Weights of a small GPT-style language model, trained from scratch on English Wikipedia: rotary positions.
Each number is 128 + 24 x the weight over its row's rms, rounded and kept within 0 to 255. Layers, rows and columns count from 0. The size above them is the row's rms in percent of the matrix's.

# layer 9 MLP down (transposed), 2048x512, rms 0.063, rows 731-765, columns 320-383
size [100 102 106  98  96  99 103 107 106 105 135 100 102  94 100 102  88  95  94 114  99 104  95 101  95 101 107 101  91 103  95 108 103  96  96]
[[139 100 109 126  82 130 109 114 131  88 146 154 152 109 169 157 131 113 132 158 120 110 119 149  98 104 106 133 131 135 126 132 109 127 148 136 105 121 114 148 144 119 128 117 110 133 104 129 110 158 145 133 148 142 162 161 108 132 122  89 146 118 164 115]
 [130 152 102 138  97 135 103 109 140 126  97 111 159 142  89 108  74 116 138 176 100 132 156 111 134  89 141 125  88 109 111  99 139 105 138 102 143 148 150 121 134 133 116 149 158 155 130 114 134  92 145 128 113 104 125  91 159 140  59 113 133  98 134 167]
 [130  63 113 125  98 141 106 141 154  95 117 176 123 130 131 135 133  78  84 121 143 118  95 126  99 151 134  90 140  92  88 134 109  72 152 141 121 119  66  70 108 120 119 124  99 113 100 144 114 124 116 152 111 102 122 170 142 137 139 164 109 170 160 137]
 [142 129 159 159 121 121 150 141  76 113 137 131 118 162 133  90 110 121 146 177 110 153 164 100 149 168 161 141 121 138 131 113 129 121 156 129  99 118 158 117 115  80 142 116 132 138 145 105  81 125 143 146 111  99 112 120 116  88 118 129 130  77 144 119]
 [151 134  78 124 132 163 149  81  93 152 125 145 135 166 148 130 133 130 145 148 115  98 138  99 150 116 119 107 121 125 125 116  98 140 140 147 153 140 169  99 106 120 132 118  68 121 126 164 130 150 108 129 163 124 161 108 107  73 157 144 108 155 190 137]
 [101 112 146 114 154 108 134 137 132 124  65 143 160 145 104 129 167  95 150 147 109 105 142 133 121 168 114 105 147 169 171 155 160 144 122 102  90  97  95  63 152 110 170 157 176 121 127 117 113  89 134 139 118 187 140 116 139 132 163 103 152 119 107 110]
 [139 183 118 100 166 127 110 116  98 127  97 129 172 113 120 152 101 137 113 135 140 147  92  82 124 107 112 152 147 126  86 137 129 150 120  47 168 141 194 114 153 154 148 141 154  89 125  81 132 121 112 146  82  57 124 102 134 130 110 114 135 127 139  67]
 [158 136 133 125 132 161 113 120 127 134  98 152 121 111 146 165 155 141 165 146 130 157 104 147 121 130 114 133 121 163 119 149 159  97  88 123  72 121 132 167 143 101 154 138  97 142 111  88 137 125 157 108 148 128 114 151 129 124 115 102 211 159  96 187]
 [115 125 147 138  97 118  98 136 158 108 116 118 146 161 144 134  86  72 139 168 119 146 102  97 167 127 152 181 141 102 155 116 143 144 121 143 137 121 115 109 128 151 107 141  86  99 110 140 125  92 107 127 127  94 115 165 115  87 130 139 177 130 148 129]
 [100 153 132  64 105 100 125 141 144 125 142 123 132 138 140 158 145 107 132 130 149 152 114 147 144  78 153 107 113 137  82 117 143 147  94 145 134 108 135 117 125  94 130 131 131 133 117 137 140 133 171 123 158  87 137 128 138 143  91 100 150  84 134 163]
 [131 142 122 154 129 142 184 130 165 142  76 168 107 129 155 133 116 115 105 114 179 135 104 151 111 100 127 137  94 154 159 125 139 127 132 169 126 174 113 119 123 127  91 132 139 134 148 110  88 102 149 108 128 110 123 128 135 130 106 116 134 158 137 107]
 [161 117 133 130 142 133 120 149 118 125 116 126  93 108 109 115 103 107 133 165 141 129 132 127  65 123 119 124  87 121 148 136 153 181 160 191 143 132 146  61 127 139 120 103 141 123 131  99 115 153 150 129 123 146 107 115  96 157 146 135 120 135 129 115]
 [147 136 125 150 143  91 133 151 101 135 139 148 162 167 165 124 104 122 114  91  88 114 116 124 106 151 114 118 166 124 138 138 125 123 136 106 152  85 174 161 122 154 127 111 123 143 114  93 154 143 155 167  78 178 170 116 164 175 116 101  99 155 135 107]
 [108 149 134 172 156 131 141 150 155 126 107  92 112 120 118 161 144 142 121 133 136 146 147 137  74 140 113 100 140  87  95 114 142 100 135 166 134  99 131 123 101  82  83  98 125 109  90 107 143 148 113 141 116 119 120 163 138 131 104 136 134  95 171 167]
 [153 113 109 137 146 106 138 157 167 127 135 114 157 113 179 148 116 127 112  69 125 135 111 126 123 168 122 113 101 107 138 165 138 112 146 146 124 149 179 107 121 120 127 138  86  85 118 105 151 142 156 167 162 128 125 134 115 104 104 111 133 172 143 130]
 [ 97 125 100 126 152 103 151  97 148 175 146 125 119  73 138 126 110 128 109 114  77 137 140 123 139 119 130 128 107 102 173 124 109 138 124 140 126 104  99  78 108 140 122 145 174 131 118 142 137 104 151 167 141 145 127 153 130 129 141 141 139 127 126 141]
 [114 136 146 103  96 102 145 137 172 156 142 149 120 125 168 108 115 128 118 121 105 146 109  83 120 153 173 166 145 135 155 145 115 128 148  94 127 102 136 142 112 133 126 143 132 129 141 118 139 115 149 118 110 125 112 163 123 153 136 131 101 128 149 118]
 [122 119 125 112 129 142 146 137  80 141 145 136 118  81 125 145 117 110  63 151 164 120  78 151 108 137 118 108  74 118  67 106 161 100 127 130 115 136 124 135 138  93 178 113 113 117 167 103 126 119 136 122 147 163 122 116 128 126 151 147 127  97 162 134]
 [131 171  99 134 128 190 151 133 119  48  91 146 170  90 146 147 134 138  83 147 136 157 117 155 134 148 153 117 134 130 108 117 132 112  67 104 150 126 145 145  89 128 141 113  96 158 127 114 139 121 121 145 141 137 117 129 146 105 104 130 128 133 132 128]
 [138 126 134 130 148 136 150  80 127 112 120 141 159 139 140 137 146 120 173  87 108 101 145  98 128 140 129 123 140  90 150 134 112 131 143 130 174 138 134  92 131 112 108 112 178 175 142 124 119 133 122 108 125 136 188  99 132 159 111 141 139 134 120  99]
 [128  70 126 131 122  99 155 124 159 129 121 146 103 145 119 118 109 165 115  63 132 116 136  77 144 103 141 126 151 110 124  73 110 164 136 119 103 132 126 130  84 160  94 162 137 108 117 134 120 160 134 146 147 130 142 145 143 123 109 141  90 133 119 143]
 [131 143 104  99 118  84 144 107 138  78 117 112 125 128 173 170 172 140 127 122  91 104 118  81 140  97  85 134  72 163 167 147  76 127 127 132 153 128  78 109 126 155 156 130 147 144 129 115  92 145 133 181 147 119 155 142 104 118 102 161 119 158 123 124]
 [ 91 114 116 113 148  99  95 103 118  99 140 105 137  83 138 154 136 180 143 188  97 138 109 173 132 132 102  96 130 143 141  92 147 112  66 137 103 116 113 166 123 123 152 180 156 147 186 127  53 154  95 121 146  77 109 116 142 152 155 143 129  79  75 140]
 [141 138  98  70 123  76 114 129 137 153 104 151 139 155 112 112 104 123  94 145 104 176 100 104 120 140 150 124 125 175 123 152 108 126 118 129 148 127 140 108 120 129 146  96 107 147  92 114 128 135 170 143 157 116 119 109 118  85 120 146 124 105 117 125]
 [120 145 116 107 139 123  95 133 132 152 168 153 106 114 156  79 158 127 130 168 161 142 169 139 173 142 152  92  90 154 121  85 128 130 163  85 159 134 119 169 168 136 148 126 122 137  90 124 125  92 141  98 132 124 126 100 155 160 107  63 103 127 141 136]
 [128 131 129 126 113 132 136  88 118 136 103 154 150 117 158 140  59 143 117 142 107 136 151  57 116 161 194 121  92 134 151 120 164 145 129 134 151 109 126  91 104 105 116 148 131 135 132 133 145 112 130 110 114 169  91 123 159  93 133 150 118 122 132 141]
 [ 99 131 124 106 130  86 151 159 126 125  94 128 132 202 183 180 130 145 126 151 115 104 142 134 147 152 101 176 105 121 182  85 153 120 103 137 111 156 147  91 125 122 138  76 157 157 133 113 129 161 117 109 186  89 129 102 129 139 121 118 126 184 146 146]
 [144 134 139 117 158  94 137 136  84 111 159 120 135 122 166 124 133  99  77  75 140 122  89  83 149  92 133 121 116 140 132 120 159 139 143 151 116 146 115 115  86 137 129 111 181 139 136 137 120 146 123 112 154 112 125 131 141 178 100  89 144  84  93 125]
 [147 126 169 139  86 133 101 107 142 117 103  92  82 107 129 147 134 108 105 152 101 170 113 159 123 138 151 108 145 160 118 105 112 134 109 100 137 119 175 137 106 126 125 115 108 131 146 112  70 107 107 180 173 121 112 103 147  94 102 123 104 103 137 171]
 [111 145 148 150 170 111  96 107 119 103 171 128 126 130  81 103 128 106 137 137 123  76 152 136  80 121  82 113  69  35  82  91 106 130 120 130 114 107 141 152 129 111 116 122 138 107 173 105 155  99  65 102 176 145 121 147 144 142 119  91 163  85 145 123]
 [140 142 121 110 154 133  62  93 142 148 160 143 183 147 154 135 117 102 119  96 116 158 155 113 118 134 104 175 163 125 111 141 151 148  80 136 140  85 162 112 135  93 164 146 165  93  98 119 137  98 157 129 112 101 166 106 118 113 122 136 152 167 152 147]
 [150 164 114 114 135 117 167 110 139  83 148 141 144 138 125 135 116 119 106 103 114 168 151 100 147 129 112 151  84 136  83 102 138 127  90 110 118  76 115 129 101 148 120  92 145 131 117 156 125 114 112  85 206 153 126 171 138 118 115 134 135 133 120  85]
 [ 99  89 126 143 148 147 166  92 125  89 164 143 151 156 157 130 135 145  87 100 112 150 159 163 115 156 138 145  70 147 147 123 132 126 117 144 106 140  90  97 177 134 146 135 130 141 112 127 102 162 123 137 112 136 121 138 125 112  92 113  94 125 141  94]
 [171 115 128 139 138 118 129 136 132 166 146  84 131 153 120 136 120 125  99 143 104 102 116 174 167  88 154 129 116 177 109 171 126 185 141 146 132 120  75 151 174 119 136 104 196 159 109  98 137 117  98 161 110  87 141 163 142 112 144  94 150 121 141 136]
 [131 117 147 161 141 131 146 133 141 112 122 107 134 127 134 143 126  93 163 119 150 160 118 166 110 114 124 107 130 153 118 163 145 130  96  98 141 198 108 136 118 143 119 146 101 170 128  95 122 103 120  88 108 181 114 123 103 109 120 159 100 136 108 126]]
# layer 9 MLP gate, 2048x512, rms 0.122, rows 732-766, columns 320-383
size [105  94  98  93  98 100 105 101 101 128 103 100 107 100  98  88 101  97 110 102 100  94  97  96 103  99 100  95  99 102 109 100 101  96 102]
[[ 96 161 148 123 137 116 106 131 146 136 139 122 157 137  71 128 114 144  88 130 142 139  83 152 136 128 136 123 120 158 147 171 137 163 132 115 135 134 142  94 156 183 125 130 131 145 152 118 121 106  92 141 127 144 119  96 134 140 125 127 102 106 125 148]
 [118 140 145  95 124 101  99 121  84 151 118  68 160 117  97 184 136 109 141 152  86 117 130 143 117 128 156 132 126 142 119 153 143 116 131 142 124 182 135 109 133 103 142 109 108 141 180 146 119 128 106 126 137  65 127 152 119 102 106 108 183 137  78 141]
 [144 103 140 122  89 135 121 133 123  94  97 123 106 150 109  98 145  97 170 112 139 180 128 179 114  92 134 123 106 163 128 125 170 146 113 123 114 145 101 114 125 144 123 171  88 153 121 170 151 112 156 132 172 145 139 123 174 125 130 113 130 165 128 164]
 [167 137 179 112 129  87 176 136 151 127 148 129 102 132 125 143 144 130 161 163 157 140 117 114 104 114 133 100 111 117 138 105 158 166 129 160 159 119 124 115 177 129 170 145 173 150 125 164 164 138 119 172 112 146 143 124 132 126 115 140 103 123 133 128]
 [134 112 104 131 137  68 118  95 166  92 142 158 126 148 116 183 118 149 145  97 108 146 105 112  82 137 119 118 128 126 111 126 146 120 120 126 105 140 160 133 135 125  80  98  96 131 107 139 154 145 102 128 112 119 114 144 166 154 122 127 149 120 157 188]
 [108  95 144 102 118 142 128 157 100 101  85 142 119 139 137 180 169 145 130 166 133 108 132 110 106 124 128 135 125 162  85 135 146 122 134 136 139 116 128  83 114 115 121  91 131 157 169 130 147 101 134 116 133 125 123 140 100 144 114 141 120 112 102 128]
 [161 106 133 135  93 147 100 154 137  78 181 130 124 106  82 177 172 162  99 158 124 163  98 126 106 168 101 123 119 176 133 142 114 155 127 137 116 136 150  80 149 104 157 107 151  68 134 114 129  85 133 113 125 104 113 101 140 133 137 125 106 102 117 139]
 [166 113 114 119 112 132 153  99 129 122 119 130 168 111 102  98  96 127 119 138 115 132 127  91 149 141 179 149 121 108 115 116 135 149 154 205 145 101 118 117 158 147  94 135 162 116 151 156 110 122 105  91 143 126 155 117 136 163 133  98  99 140 152 115]
 [103 131 100 155 119 119 136 160 131 141 111 120 132 128  81 149 152 160 119 135 100  83 133 110 177 164 101 133 140 137 145 164 113 118 125 124  96 121 140 113  87  92  96 147 168 109 128 128 135  98 122 138 158 133  86  84  97 106 152 103  74 160  82 113]
 [ 89 116 138 143 132 100 137 105 121 103 142  98 138 107  86 151  93 130 148 150 136 101 144 118 153 142 103  86 136 142 146  91 156 157  95  90 123 129 112 126 135 118 151 139 142 167 146 148 158 172  99 119 133 180  83 182 103 175 139 132 108  97 115 132]
 [ 98 135 112 132 103 161 121 127 100 132 126 128 101 167 168 145 138 144 151 110 154  73 125 126 116 133 139 135 130 110  91 137 130 139 129 180 137 146 151 103 150 128 142 152 143  61 131 139 132 122 107 137 124 119 143 157 139  93 130 104  93 123 156 137]
 [136 140 147 165 137 145 190 130 155 116 136 154 135 127 101 145  62 149 110 146 104 169 172 133 122 150 121 154 160 122 146 126 149 149 131 128 147 170  80 157 130 163  82 133 101 142 110 133  88  92 137 130  80 151 119  98 128 149 129 119 161 155  94 137]
 [101 113 125 146 170 115  96 141 115  87 137 127 133 101 129 121 112 149 157 174  98 138 126 123 119 162 111 134 150 113 118  79 158 136  97 145 167 108 147 142 161 110 113 133 158 133  68 124 139  99 119 123  85 204 133 110 154 100 126 121 164 125 127 121]
 [ 88 103 161  98 166 105 115 113 180 112 145 148 169 128 154 159  65  80 129 138 126 116 108 148 125 137 122  89 116 165 155 140 106 111 123 135 141 156 130 113 126 121 141 126 113 138  64 124 111 140 148 156 157 144 107  98 168 103 197 141 159 157 156 141]
 [105 172 111 106 173 153 117 155 114 110 132 134 124 177 108 132 122 153 129  96 103 141 109 128 136 167 128 130 188 154 112 106 149  95 165 154 131  97 143 174  79 155 110 132 152 163 112  98 158 141 130 141 141  97 136 138 140  98 119  72 129 143 113 136]
 [119 143 116 142 103  80 111 158 111 120 110 118 112 136 116 124 152 185 111 133 160 143 158 172 168 156 121 131 158  89 127 116 152 110 102 123 138  93 130 151 124 111 161 117 157 117 195 155 154 148 130 108 129 144 134 129 127 109 128 150  92 165 142 116]
 [131  62 182  85  87 162 161 106 130 114 109 149 135 106 161 131 117 116 136 197  96  94 114 112 145 156 136 122  94 143 166 125 153 157 108 143 156 141  95 163 146 127 123 136 158 127 118 110 147 134 134 134 114  98 136 131 146 138 107 137 142 112  96 100]
 [129 114 127 124 126 156 171 165 104 103 119 127 162 146 147 157 155 128 147 138 101 121 117  98 147  88 109 107 124 145  74  92  98 109 132 101 130 140 133 123  93 131 122 156 123 171 134 119 126 146 103 109 155 133 141 139 168 134 119  85 119 103 116 136]
 [ 83 119 134 120 157 128 127 152 121 100 103 110 131 108 165  92 117 144 116 120 109 135 109 111 155  89 132  87 136 120 138 163 124 137 131 141 132 163 106 131 117  61 159 153 134 128 149 144 133 131 143 151 138 146 149 107 153 139  88 117  98  88 134 103]
 [114 103 141 164 147 195 128  98  83 117 110 101 122 116 136 104 129 128 139 152 130 157 108 120 131 131  94 129  95 111  74 114  90 129 115 159 109  95 185 132 162 145  91 143 142 147 120 119 117 136  65  90 157 121 142 122  96 131 103 136 179  96 142 145]
 [103 109  83 166 117 118  86 102 137  98 149  88 160 116 173 180 103 122 108 134 126 121 192  88 191 119 126 152 110 133 127 144 132 133 135 114 141  49 111 106 127 145 171 141 128  85 144 136  88  82 148 120 116 108 146 143 137 106 136 130  75  76 142 123]
 [135 125 169 105  83 119 155 106 137 140 132 102  94 120 131 118 123 122 104 106 146 113 125 171  94 122 122  92 112 136 125 141 146 147 159 134  88 142 133 121 125 139 181 112 140 142 139 128 153  70 129 121 100 167 148 118  97 126 162 189 131 124 162 125]
 [129 109 101 132 132 156 141 169 139 109 133 144 148 158 122 147  64 133 149 131  83 141 127 140 149 137 127 164 124 125 137 120 113 135  87 176 128 134 133 114 151 105 139 128 137 105 167 122 124 160 126  84 115 185 102 110 116 113 147  88 116 103 113 105]
 [139 122 122 136  88 101 102 116 150 108 120 129 136 120 100 117 159 128 120 148 136 102 146 113 128 156 122 143 128 124 124 120 150 120 109 130 139 111 144 118 145 185 151 130 166  93 109 127  94 164 147 111 123 135 136 164 129 106 109  93 177 142 131  92]
 [134 132 104 125  86 126 117 117 151 113  85 125 135 137 126 133 171 155 108 130 100 130 141 140 131 117 135 124 119  88  99 125 142  96 118 146 108 125 134 116  60 142 122 117  98 129 138 119 129 103 123 150 106 113 132 141 102 140 128 133 126 133  96 122]
 [123 128 146 121 133 126 113  96 106 101 111 131 152 152 106 165 161 174 142 123 174 144 137 135 131 159 123 172 142 119 114 161 130  96 143 125 114  82 143  47 156 122  99 153 131 143 143 155  96 134  65 135  84 153  96 120 113 146  84 122 135 119 118 152]
 [127 156 111 103 142  92 161 123 135 123 120 153  97 136 121 137 136  84 105  97 153 139 125 152 145  71 103 136 103 125 128  94 108 132 114 142  92 108 116 130 111 142 135 169 129 132 137 155  63 131 141 109 161 152  96 129 127 119 111 119 154 129 140  96]
 [133 111 159 107 140 114 106 111 127 113  93 161 152  98 168 106 141 101  93 178 138  56 115  98 139  73 120 156 123 161 140 148  98  94 142 139 119 125 120  87 108 131  89 130 132  85 148 124 128 106 153 111 110 166 139 180  66 138 152 130 105 125 122 118]
 [126  73 128 136  92 106 184 114 145 131 110  79 125 146 120 124 132 109 123 174 136 153 121 133 155 153 145 132 119 113 144 146 113 120 144 175 130 136 105 110 105 111 108 126 145 139 109 118  95 134 110 123 120 143 145 173 108 149 117 152 140 100 143  87]
 [149 124 135 147 156 153 158 111 126 100 174 145  86 119 136 107 122 157 110 129 129 141 171 133 152 125 121 109 144  84  90 168 106  93 117 133 126  95  91  63 159 148 108 117 101 120 109 122 124 138 125 118 114 134 140 110  89 136 137 119 108 128 187 132]
 [137 129 119 142 164 148 178 112 127 131 187 138 131 171 136 135 143 114 108 156  89 142 162 109 104 119  64 156 119  96  74 132  65 177 107 135 165 101 111 124 134 123 128 108 152 161 149 149 162 140  61 136 128 161 105 106 118 131 139 134 150 108 105 140]
 [131 134 113 101 124 142 177 135 161 123 141 153 121 142 143 128 121 180 111 118 152  81  95 115 108  80 151 123 116  89 100 152 160  94 116  99 135 125 126 128 111 167 104 115 130 110 157 174 123 108 158 131 147  95 103  47 126 151 157 127 125 140 148 133]
 [147 156 193 176 151 111 174 143  85 146 170 114 119 102 175  96 136 153 196 132  96 122 106 122 132 125 143 131 134 161 140 117 137 190 155 124 141 138 167 151 103  72  96  91  97 146 141 111 164 157 136 123 146 137  93 143 118 162 128 142 153 148 121 122]
 [119  93 121 119 114 127  95 121 119 132 161 144 105 164 122 130 143 120 157 122 100 117  76 142 130 174 132 133 151 168 140 166 138 142 118 136 115 113  97 151 147  88 142 137  99 185  90 132  99 128 101 161 126 142  97 125 144 126  95  85 166 111  92 175]
 [178 123 121 137 121 129 110 127 133 115 140 139 149 154 108 125 124 164 107 138 108 157 150 156 149 110 104 147 166 156  66 104 130 155 102 143 174 159 137  71 130 118 101 100 112  81 123 117 105  93 117 149  96 121 179 106 153 163 119 109 148  96 117 123]]
# layer 9 MLP up, 2048x512, rms 0.129, rows 732-766, columns 320-383
size [106  92  94 100  99  98 112  98 100 127  96 106  96  96 101  94  96 101  98 104  94 102  99 105 105  99  94  92  96  99 104 104  97  95 101]
[[135 127 122 128 112 108 145 123 131  81 164 143 141 115 174 140 104 155 113 131 137 130 156 161 117 129 127 101 100 152 115 102 146 147 129  96 161 185 157 141  87 127 134 122 128 106  99  86 118 117 119  93 154 145 154  91 153 113 114 118 157  99  92 126]
 [138 132  88  86 151 156 124 138 175 150 109 153 130 137 121 156 142 118 119 119 160 114 110 142 143 131 157 119  89 177 145  88 133  92 162 155  85 110 106  93 103 161 109 112  61 114 127 117 141 144 130 134 157 131 147 132 140 155 142 163 123 118 110 119]
 [171 150 120  74 111 131 152 163 150  93 105 139 132 137 109  89  99 120 163 136 108 109 141  93 140 109 101 129 126 175 127 136 131 137  96 145 167 157 146 160 126 109 127 133 132 148 146 142 118 149 124  89 149 131 118 131 131 115 121 145 167 166 114 135]
 [108 153 146 117  78 157 169 107 122 159 161 124 110 132 108 110 114 114 134  83 154 116 138 154 145 141 191 155 113 110 102 117 117 152 110  95 100 127 144 109 129  98  96 132 102 123 147 118 119 137 172  90 117 128  92 159  90  91 122 148 154 160 161 115]
 [ 89 135 143 117 105 146 114 132  94 138 134 161 121 171 136 103 118 141 182 110  83 136 113 157 133 115 127 120 156 141 121 154 116 125 125 148 107 121 104 111 143 162 100  99 136 148 113  90 134 122  86  99 111 134 131  97 142 111 135 129 144 137 139  82]
 [126 125 134 159  97 142 116  84 136 135 158 135 198 110 133 148  82 118 126 136 109 116 135 145 155 100 110 162 128 149 125 109 142  93 101 107 144  68 149 138 153 128 129 125 123 161 110  96 167  97 134 129 113 104 113 128 148 149 136 121  97 132 165  99]
 [101 141 130 112  95  85 142  96 160 110 135  95 161 104 147 108 133 107 127 163 148  98 124 118 107 116 118 146 128 152 140 132 147 131 139 149 107 149 128 163 116 107 150 126 100 100 154 136  95 127 112 122 127 109 143 144 145 109 127 115  80 135 103 158]
 [113 122  90 101 125  72 100 140 155 142 134 123 131 122 105 135  98 117 167  99 143 154 149  97 167 108 135 137 147 135 153  97 119 144 147 136 152  82 128 119 134 155 118 160 185 140 120 101 100 136 123  81 141 114 123 126 124 142 105 143 122  97 156 172]
 [103 129 126 102 161 102 154 116 128 147 116 132 131 169 151 151 135 108 121 137 134 187 104 149 148  90 120 116 160 149 176  72 139 136 148 130 166 112 144 115 174 109 157 145 128 173 154 135 100 148 134 113 153 114 134 152 134 143 156 119 141 118 184 150]
 [120 111 130 141 135 139 109 166 141 140 127 134 122 132 149 117 181  99 130 118 119 155  88 134 176  68  97 139 125 101 128 166 127 124 163 154 112 152 143 118 120 116 107  86 122  94  94  92 120  99 144 138 136  74 190  90 134 130 129 139 125 160 164 153]
 [113  67 135 114 161 149  98 150  46 135 129 192 162 122 124 137 162 136 130 118 139 149 165 118 112  97 122 111 138  99 147 106 120 129 123 149 117 157 136 138 110 161 118 132 159 145 104 152 159 132 121 129 138 124 146 148 147 160  81 122  96 116 105 110]
 [109 118  82 127  95 129 153 126 131 142 132 121 149 137 134 166 126 150  89 158 129 121 145 142 120  88 122 185 107  91 135 136 106 142 172 158 110 136 120  93 127 164 131 132 110 104 169 131 145 125  87 151 159 126 100 111 111  67 108 107 140  95 101 117]
 [116 144 130 118 127 148 113  98 106 127 118  66 113 140  85 126 119 156 127 127 148 170 109 116 126 140 117 159 102 146 131 201 151 141 163 133 122 147 120 151  79 169 141 108 171 108 139 124 136 125  97 138 170 146 100 137 140 154 114 122 124 168 144  90]
 [142 133 123 139 134 140 151 112 124 139 111 108 117 132 146 142 161 127 153 118 150 148  84  89 144 108 149  93 130  89 151 149 126 147 173  59 137 122 110  98 139 121 122 131 142 169 126 118 115  88  90 142 121 116 131 111 131  98 120  94 107 155 138 115]
 [128 123  96 135 117  92  91 132 151 174  89 134 123 174 150 114 125  96 146 111 119 159 134 151 154 144 151 100 168 125 127 101 132 147 146  92 126  67 137 155 114 118 122 143 144  92 140 114  87 104 111 148 143  80 129 143  64 120 126  67 157 126 139 145]
 [153 125 126 121 107 139 128 128  81 130 101  97 122 103 128 108 101 142 113 144 106 125 128 153 103 139  67 124 122 149 142 136 129 142 110 123 130 131 134 103 133  82 153 106  85 136 126 111 151 139 146 130 165  77 132 103 165 139 110 117 104 106 128 123]
 [127 127  87 143 160 100 127  77 114 132 121 123 114 109 134 133  95 117  88 120 119  98  95 163 150 178 130 150 131 145 129 124 142 164  91 117  99  94 104 122 130 110 145 124 134 107 157 124  86  91  87 102 102 151 134 117 108 106 114 119 144 148 138 119]
 [102 137 176 145 133 152 129 125 155  77 166 177 109 123 153 126 105 100 152 119 140 148 116 102 140  99 133 100 115 146  87 107 142 141 103 125 147  71 113  82 133 127  93 134 127 135 103  98 158 111 107  92 130 114 174 138 166 163 136 154 122 115 146 137]
 [136 133 103 126 124 105 133 135 122 135 117 175 119  68 130 136 166 124 186 122 136 110 167 112 129 146 162  91 117 131  99 115 166 125 145 110 115 117 104 132 144 109 155 103 146 105 118 153 129  74 147 122 134 120 118 152  96  81 127 124  73 104  62  88]
 [129  99 160  94  81 125 133 100 130 124 101 118 127 143 141 153 122 161 136 123 136 141 153  81 178 128 112 109 113 111 128 174 142 148 121  90 105 138 115 114 143 118 111 134 144 112 131 128  89 191  77 117  88 136 192  92 110 146 122 167 110 148 118 116]
 [ 93 122 132 146 113  86 146  81 163 114 154  89 129 102 177 150 105 179 115 160 141 167 148 111 108  58 164 123 123 112 130 164 129 115 121 100  99  82 132 108 167 134 122 149 101  94 169 170 142 115 139 136 111 136 104 130 168 116 143 146 116 104 120 100]
 [110 147 114 132 145  83 132 168  89 160 101 107  82 192 152 134 139 114 130 107 121 109 129 157 144  71 171 103  91 144 133 144 150 159 143 140 134 122 179 116 191 101 134  99 124 134  92 142 134 102 122 154 103 203 130  92 144 134 168 168 102 120 151 153]
 [129  85 125 141 113 140 133 151 114 115 148 151 155 158 152 123 112 168 130 127  78 135 157 142 128 114 124 144  55  99 157 114 129 159 168 138 158 125 146 120 135 147 118 163 149 131 152 173 115 125  96  95  69 124 125 121 147 159 106 134 112 111 127 178]
 [130 103 123 133 122 106 108 158 131 157 155 122  95 146 139 136 196 108 119 131  82 168  98 171 105 151 130 111 139 137 182 115 143 135 120 126 166 151 123 142 125 152 141 125 136 114 126 177 163 137 148 106 124 100 120 108 123 113  90 121  95 140  89 132]
 [123 166  88  87 146 129 106 121 156 101 112 159 108 129 119 167 134 105 126 151 140 132 158  95 165 157  96 109 138 110 145 127 157 127 135 134 126 162 110  78 162 141 116  97 129 117 128  85 150 139 164 122 101 153 131 133 132 138  98  92 135 138 134 141]
 [126 158 140 120 163 124 143 158  62 107 131 132 133 140 115 158 150 135 119 117 143  90 128 113 150  96 113 174 130 139 128 125 130 103 181 132 138 110 126 121 124 137 116  95 139 112 150 153 141 140 130 115 140 134 141  93  93 152  57 136 117 133  64 133]
 [135 105 156 141 123 161 133 114 145 140 108 105 108  96 126 128 129 122 150  86 140 124 159 128  90 156 145 109 146 132 108 150 143  96 152 135 145 133 122 124 169 163 196 111 138 126 135 172 111 162 106 136 109 112 133  78 131 155 130 133 115 105 103 167]
 [160 107 132 138 117 154 104 123 101 106 124 135  81 116 118 135 120 119 132  94  94 129 104  90 131  91 142 174  90  97  89 103  73 119 153 128 108 124 154 101 101 105 116 154  91 112 141 132  86 148 142  95 109 101 100 172 132  91 145 123 131 143 162 167]
 [127 174  96 122 136 172 131  91 145 166 166 164 136 111 102 139 151  77 113 136  75 122 118 104  91 148 133 115 179 103 112  63 140 116 122 123 123 118 127 163 147 170 121 169 112 109 163 165 116 145  85 151 133 134 173 131 143 123  83  91 119 119 107 149]
 [123 143 120 138 128 157 150 145 130 144  99 152 137 154 112 119 142 140 102 161 113 144 107 107 108 129 158 131 125 169 121 110 137 102 133 108 153 146 148 127 120 104 113 167 142 156 106 116 115 145 123 140 131 141 103 118 114 168 109 125 141 164 152 133]
 [128 176 112 119  82  98 132 135 134 136 162 140 136 139 152 125 147 129  61 159 141 110 139  99 135 103 127 133 101 149 101 103 102 149  95 116 131 148 171 138 139 117 187 129 134 161 126  92 135 142 107  96 144 154 122 147 108  89 128  85 133 132 160 125]
 [126 127  85  96 106 108 128 120 102 126 141 110 147 138 132 124 129 144  95 129 115 143 142  95 152 188 129 143 124 123 131 137 117 134 110 134 117 165 157 127 122 137  98 104 159 137 149 139 129 145 131 130 146 130 118 105 134 166 136 130 161 125  95  82]
 [126 103 119 134 134 129 111 114 126 185 114 124 106 108 141 129 190 113  90 114 128 165 155  96 113 112 158 124 139 151 142 122 189 114 158 138 128 139 122 143 124 111 104  93  76 134 114 134 102 114 134 106 139 137 117 129 153 104 107 178 155 135 107 105]
 [163 124 122 113 151 118 175 127 141 155 141 107 139 160 122 157  97  96 116 152 121 122 115 144 122 141 151 149 127 147 120 112 125 118  87 138 107 135 126 137 124 161  83 105 121 100 132 142 151 148 123 136  91 151 128 138 116 159 112 140  90 181 143 113]
 [154 142 149 117 136 153  74 113 131 178 152 149 111 165 131 185 132 100  88 168 111 125 141 123 109 127 136 109  82 115 113 112 169 147 155 161 135 111 129 141 117 172 138 104 111 107 194 124 117 170 139 134  94 103 124 131 112 174 172 120  98 121  96 108]]